config.yaml
head_dim: 32
vocab_size: 683
hidden_act: "squared_relu"
norm_eps: 1e-05
positions: "rope"
rope_theta: 475000.0
bias: "none"
tie_word_embeddings: "early"
init_std_o: 0.0
optimizer: "adam_atan2"
decay_fraction: 0.39
max_seq_len: 512
doc_mask: true
dataset: "wikipedia_en"
Each number is 128 + 24 x the weight over its row's rms, rounded and kept within 0 to 255. Layers, rows and columns count from 0. Numbers have three digits each. The size before them is the row's rms in percent of the matrix's.

# layer 4 attention output (transposed), 160x160, rms 0.0313, rows 1-13,32-45,64-77,96-109,128-140, columns 0-79
092:129124127097105158101132151106131147118113104157151146132137113144150128133148078098130136126144183105178135116104128116129151152130101145085132137136098124122119152136140111158172114107128141114119142140151130087129083099118100121132112126
098:104153117188140089117136089107118162121175136105105106121132154089103150098107141108136106117171124139104129137142134128144128113118160137122152139112151098206169134152108112149120157125090099129111130154142093162128126155086159116136154097
113:125136136159132103123156144144160143096108145094133124106082131146162178148103161131139116103132119144150128121155103146123099115123141114121133155126148105132117115134107113098135166103106111127137098088125108187122147128107193082125100121
092:100118126116127113134100142125120144097191137160082124127122174102117133100157171088130109127168129124104154152190112105117102118158139128142148141088154087116158139115115106153110152130103120133102126142096103165103092112072174093115127131
122:137125110146103113103073106121153113145190145112061133119144156078150117146103143166119136177155111108105140126125138134153138159138139132142114118077117122150120132143096122089113116131114128116184155161093129132122136129106106107144145139
090:107155150136125136122134169135131145124133102125130099074111108107095118149112109193124130177125125125130129116143131113127127116160160112166133111111110108163116124111100122159080162126116084083106110148137158162163156160133138136122133143
099:092115112137122138090135100114130140101142127154128138160142094131122132103129133125133106111139118102143136103114153144115154145081103157115165120111115148101104157126178123137135082128142143154085106152126128126092202130098094120124150142
082:135114136144115139134131048148172146132115068170118107084108131087129149166105118137115110122154142157158100090127139132144107128086141149110086102141156134139137115183176139130104145131150118110138163112071103113118143150100135131143170132
101:110100115139186116112113115116134100136145115119133123126092117114103108151150192142143147125108108097098111145138103115145115148117121112156104130116094096150158061144113114124102136112109099122165109139169127129143123165126164138097068125
094:098164152119123116107127071137152127140142129120090121144146186151148120085112159092127084134129154132128140110104109124108132109115137157134102161124133094137153113133160141148101089096131128157110141124072131083136098119149077111139107120
099:124134126121137147109145113126098102127095118138151155135136120150122154151132084127106103152088140114122103167108175111106161116115101164130140128166148173130102112126185122163114101123110160149092173152143140081121094150116056146143132100
103:132121113095076113152124092125134132089151147098109132114088140079110128182101097082122136131169147099100136075137135122139111104118122105108154133129139114150165146148087118141134146141147118131176121156131107146099109130090178073148162164
098:138144130181118122117124136111096072146139169121096121140137171146102099074152085096117128129116115092129108138104138158121152113112123172128142176143109165129108119124148130141140127105102138127138169137123173150130101131135113171132146130
103:147104132135182126163090171109102064115163134142121118110121124112180075135120175130190124164154131134097114089103114098148133159169154129104127107124140134108135099120100091113113180135109123110132142116145118091116131154090144152109127127
095:122130119155116143130124111142136094125157125139126098127095142141137093090115147086112142187143133131132159089124130083162155099147139124157126124073133101206126113142138127166105128152155093117191111150116106131097116092063127117123147115
097:179119122139153068155134150149120115138169130109081137099116131133085138117163140126133097083184120159118161141127136145167095123138151128117156141171113153140122105126085130109164162093117122126141153112153138107152112144096113148108131099
105:143096135091109175152115150147092089131136136135152129152128139158110130154088118107106112138163157141087107134133128123070087138124112176109121127137125124117138165088116132131108086162108126120080099143129119110130088173146087183179154097
094:119171113128095112126116082167128134146093167159140155132130119123120169104143131143172109101134169160146116093141137157144077110098122135096167130125144134084121131094157128104113096124103122129100098136127158113144110119113124133136128138
097:076191144169091140079129172117162136151124100141111107140122138143149148106100126155147147133117108182121107126098113126100144118113142175117128098118126115144158168132144147166105164121137149118126120057158143144118174139125146133104118179
108:154118139132181150110171159149090086147140126123159137145103172134121117173168145132076106169120124115115128124083112119121107115163106130161135108123132164112156126122132064122123161163096152163112148120138098141111139137136138172149120122
104:129094092146165134142126161093147129103138093119110128089107092156121094125182143145117164136134113123103185119114134103138133106155127105134135135131146120135145108155112127158123144085127142167145107086152138124086118121108133148133118153
101:132126151116110092154133151129116082148112144135094145112123085110097073139147117140143145148175123149105186087075112133167077146158128096128085140133095165166164132122132137132086126126108139171165123098133172159143115135116155087104118170
113:132112128154121174146138120138102137135117130111170138146130085134085146154103138098111123097115135087139105161152133119126135143129139163107121134157145095109117161123134099156178074110108104111114113153162120120127115148180125129163085118
095:149122184135100111134053129164117103124105160135121140087140104117104132130141166180136127125107124123127138128123101160143074166154133091156112099161085148096148139107136134107122134120137126155152113133098122144154103144171112091156127162
084:141139171134090102109124103155136103121077117110106142074156105156161136145118127184125133136102147115121118157097135129112114138141178143166111170132132132114118124125169139096084141136120113109077129137146150148155132177098115097120121104
094:136133086090107139152147179113123095125162108194158154105132146092111141101154177117121121132118171147119156125136143098136147084150145105125101131085096130169127100144079096133121124168094111135118116101133128107110086137119119133151135115
124:184091100147101160114095171144079064110158153093144142126128126130093089157160169125102103136125115141132098160104145098111108165175149105135135168152156113123144114131129096131132120100124106113138123159108109111135128136149084171147116094
090:173058155113143138147128170093108104150102110178128117157150117095182130135125150064123143151139168141154120102084102150145112132122146138123085120127137143131103120134135114149130154145111125130142100130139080087128149106151124108117104129
107:078114136168103130114111084138125149127129116159109118146114133158132121140095124072155131158143127106116160090149124079145179107157134096122125120089114095184141148158156152146129113120118136106173139122127124168085091092082162103134175125
091:156125155131098132158107138106092115140120157159175129121125098109078117108158136118073105146118139154111116161111143112144110175121150149142120133167117162100109165101110127161099157096119140145093171160125143084132123157129086125157097100
109:143124094142093130112163114139142147144110059150118109111121131190118124115118126164159159103155105149079116140174114099107128118135125166135095139105169098148136154129102134127127154157108110103110116136161103156159122159140128137129111115
107:147161097127107115145153124122120131151138151135125142123122126107125146060137119133156116094127183164109122184129173130120144120096120169083103139135131154116090126110089129138108131117120145085098103146099156118123118134119112190187127097
105:150117120107110131148121120122111063159171179099149143130113148102125088134136113142089092130124123088147164093134139150124114125143120118130122138127135152125109143171159098138124136147174149127126134167109160093160129066120169117133147147
100:155088130155165116078117167103122114141133107132096094132139148138112117157126151113102134132126084089130112097103101142115137090160135123175118108099142082169146130137109129136141173158113106175094113157132101165131144099148172139114148127
114:138122154127142135165103176098120140096164155150136134175113128132108115153166142097103115116083125091159163108115138152105123121162110099128137126141083111119126141164171124121181085122118125191100114120166140112121097082119132123143114101
097:146087142100124139182111191075110088117103139139134099115112146104086124139169070113133136111149145115167162114129110143162100124128111106153121172126107135115126128137137088151150107112119119130136141101133132094166113090140118127122148134
109:160126098178092130121160133143113141144133144085109117085167083128119123138138145168136187141122143115119096174144098121123138127120147176117101131140132109112140111123066156136128128120110098117158102141110122133129112149166161148118068144
099:187128188101129095120109116118119121119134168124120131131114132094125112106172140114114125116123124138174094122108096201130115142143130162161145159159102127149114099116131129121166134095140097136105111129117112075121093147146100113135137120
078:125149162128195069107169135097156135107131116126125130130177147146141157108105117161128130097143116085132119155120141167095138092141138113153124124119119130142112152149109108104148129163126081187123176140158107129088110144108096166108105114
117:100138112108119103139143150088125134123145126153106141134136173091149150105116151100143124126146162126152129093155132111118164108104123142123135099077063100186120132090138125124130123159103109122132096114120108122091096134062122114096135146
101:155132107123160129101099124129128139088129147138112131129129126113100117129096140133122165130149098135109125139120140105143089123142154154115148112142189092135132118145110127139143117076093111112129107106153102164121155094128119161124094148
110:159106109152123075108114179089175154142143148189142146139107126121134114106124118105134144155107137145140143154138124139136150088131109093091104115142122094136082144158139145141121157133142145102141094129126117125080172128137120152159117106
106:130126142173092167113123124092148137149099127141176119134110129134123173157112076114124122153102139098151162112124118103110137126130088129118097131124114110106100184159174137153138089137120131130145139125114124166123084120129126126133124173
085:114140099127147078162126136134147096112154125125110158172095106146101111108127147087112116093153134181103109133099146089137139104107126166106134161156093135187153130140137147154095154099106132123118151163160140130102153099105075128170138069
090:148102145126139123096100088127123106107159154158152105174127146149128115163116124127160151094148124119135116132140094137107120102133120135189091129170146151176153095112090098141149160156137140106116104163115078112140155118126152159131130099
095:144154148101102082120115121152098085100161150112113176133114134099111149126112171120152137099123146181113087112127144148103132127145138144105119148156174114153149119115120124146122122078126163112093086116131144124116137086111136142156125121
110:152127098114136164117131140145170113132116095119105138115133169110108131142117118124099115144146110103117112135119108131133131152137135133071099161091096137155129126148113085127125170171114125099142130161114144086120128160149148114144128145
093:136115159176127163105131187070127143154128119122134122120095157164137119106157075180100144162101116125140132113128115121121113091153097103141151087106116152118113136110149122118125113137132143082133103133138145093132176150154119182123144137
090:129096088172141158130152101146145162106123106141150135133115099131110133124126077112114116126119131072140129124167141114088146130134100170098114098117142155108086141161156123150176121095146146114156117127130148123108117157158129106119148132
101:154112163155120137175155128096151122115141112143119124106090127092113138143098180143156095144123125136144145100111115146133087157114134091148105164085116110136128105144128140080159159112134100143138126095135129162128141140139126067127136164
086:094080131077128146094125099114076164131113168103100140138116125130127101140121148137125157135147125140136125112115125142159111126098148137157076138215120115124156109136111095128139140104103116148136136130150100100134141151156152124130109153
090:139138168131069084135079103181157134157132135087106156126125138096124096103147154132121115117101154154123144128150120175089152146160161137145118105115117117110120103120135152101128089106101102168130119094116158106105133120153091087147128141
091:156155185153114078117098132170105108123104127107113144124164073115093157134167093141109120121090152117088128147096148139076147134136133120158134127135113121110110140127158130125118110136125103184103145134123118145131099128102104109144134103
081:148123109120098109120148120131099116117151148146133160110078111091132158125080135114083089118130153156150151126142129104142134131102146146155131143119146094158148102154149114132124142100106114111157112140110099153088127115133137085123157152
108:176144166139116096149104121135114100100134182199092133124141127130175126081161129133110139114100164142131108173131119188108118108105133150144151148158106144130086133134128138117144137099135123120100121110126139144099124106126121143154179111
098:166117127116108121136125148098169135165157135186156115146141125127163107098115110113177152163155085123147139133118148141099180115115136106148131083093124099135122149104150134132148143114108077117118110153122098111126160136118099132122146104
102:140111082143167123130128128110125127150171118161100104088115134091124099093120159134135150148179126155140173126129142145123133120157143129159097133096160123156136073133098120145159159088095128103134131165110132129097099142103131151080097168
095:154162122105119095159094094111093121110158110141149176150118102116120157124123132127133164130150111150149132145099107095127111115123148129122118099135116094133176140150074116112132137138100113088109127119137092145169119121093132124124106121
110:104107146147081165167166098151122155126145112158167133144151115210168147121126128108110120149102112115137098120142101112102142085118109132124144105128133094118082158096161138111135085155130104153148147102108118105104118101160119125133117142
112:118150069097118186136097103129131101158126114126113123100140104088138115135137121114098091085156124129148145152152130139157116171105129116126168084074149154141134098171084123145138154145117109162113085127131098147117146137082130143103131135
112:132139119101112123170113128099174071141155107105114164140086118085144140138139125104148119136101124101131125147132139128118142124160132139065116113180159131128111167110134100117137102102076146115147146106119101089118117123103134155131133130
107:130159147174109136120101133121109158119092111113161142124120146183119128144129076148138138108103111126131121129139125131139156108130118142156127154113127136197109119115177113177125086104124116116124123157123145180145162145126118138127081094
096:110134117131135085126138171109127137119129126128119132140085104124138166112128131120124155114137129144122139127134172156119125128137125152082117136191150109120121117167126124167153151099069131109079142125121128140145118107102151125135068106
089:139083169105146145175122123117168105114103109141117154123124155127118090147141083143113120126139108142195110086115135142119080132103089153152121106088129136135159141115141126117131117125128096151124171091129117118135117118156112159116175130
102:130135158189113125124138074089134128152163141161151117144137112124126117091139169135151122130079154121131098163142121118103185135117149112131110126128093116144152132136160130120132131149128107183122117108129125145111143141143105136134102085
108:119146115102104137144142156118145114134089123128162134112146129133127145125144108127092095141101121130187098113109114151117143117132119134094123181174124167106094111117194112127091105141110152118131156082091129118151083125159133141162089135
097:142108148112133148162135148141129089131093115165130149136126101113148110161152098151118096092066141131155060130138151086091131143110128132160100134138123155107119119104163129134105170152110156151105148158097112115124114124123125150137131123
083:164120104117082079159115089108131151153169171111155141130129123078148143142150132105126099135082138114134144123108116117142155114142127132124088097101119129109107111132101150110140113136122125132149130148101136127114130124085121125084102131
# layer 4 attention value, 32x160, rms 0.038, rows 1-13, columns 0-79
097:144139087113161128137111169123094116076142120076105113118141151101106116105175149169154138132157146137116086123108128102129100123109117162120131155101111118143138095088065133134130144124166130127164093089120157103120140171094102129118093112
093:114149127123086101159121107101128120113170164133154116108146137112157168089105111119151147191087134105146152138100080161092145148166141154117112066071093160161118153083136088103119137120116093167124118126117115164142132119137113122137110123
107:078153141117158163162128099143115142156158164096121107124169108151144123124144126127150113153074153118161099122145166144121130160067131106098112125145149166119134142126106133124119105151152147187108132143116134093088135119133099080137115158
095:107154165128110124135128121144146119140130131116141108114116079149137136108151156137119100075118111152110114116127102146095141113143169132119143100086121136120110140105136089111175164154154117106126134134151131152119139157118089104097130108
096:098108113148154101112145143151113139134129173182115128141077091121148098115149143163135111119121089109101192113105147142125099100131087089152122105126116194165167135172115134141081075127098133111117134127155119129152121133120139115125099119
092:136200132095088132130089145156173157107110111127110138113091140125128122120135100110140123122123185144097145142115144138076140165065171100100140193163155165121142136111145126152125139148141110113174105158114140100111111083109113103110162151
108:160164122145082159129127171082120123152098116167140123129143163115138117120144138081131152076143097126085102165132087165150168101134152161154136149140138106131124118115106100124126130116105121102156154156113097104148154132134164110137148125
098:178096113136126150128123160127131110159164100196131116142101086136168111125121107109100148097102159101156140162114121115107164112107159201112107101135150115151134098104152125115127085088141145122145126144150121084120127157112163156148132104
111:095167163146157149096138087150149133103134140154142138144160138162182147118092124149148152126119165144132117105149147126099147156077137126111126134083120108119133102123136140152093122140155115122093118150120122131091150121122087100167171125
104:155117123157136141140142139155106124117116170184165150148109142115149177110106095107125148072133134115145107150089144145144109151117132153118146123139109170152122141122136119106114126136127135097111105134127125131174100096160097109155118141
095:138149143125114146117137162108127110160138166123157136140094131152139151116154122117094142158115131128096168158095118127167142171152093126117098159152112169126117114153123120121108116118131165134157155154107137128115140094103077113135162124
102:166117108114119143151117116117138147181161139097101093126156120088132120115106116120121153113191089140148080142141125165111137126120092186096101089129157094143153133103082160147164133111165120143138130125155128113149146136143099121103149121
110:117175113113145117149126110108175151114135116131135105098146117127163112116131146134105127178116140113097120101155134086147161166065147157120138128128111155144134137155103140150098111135115149161119156153110125096126136165135111138144139133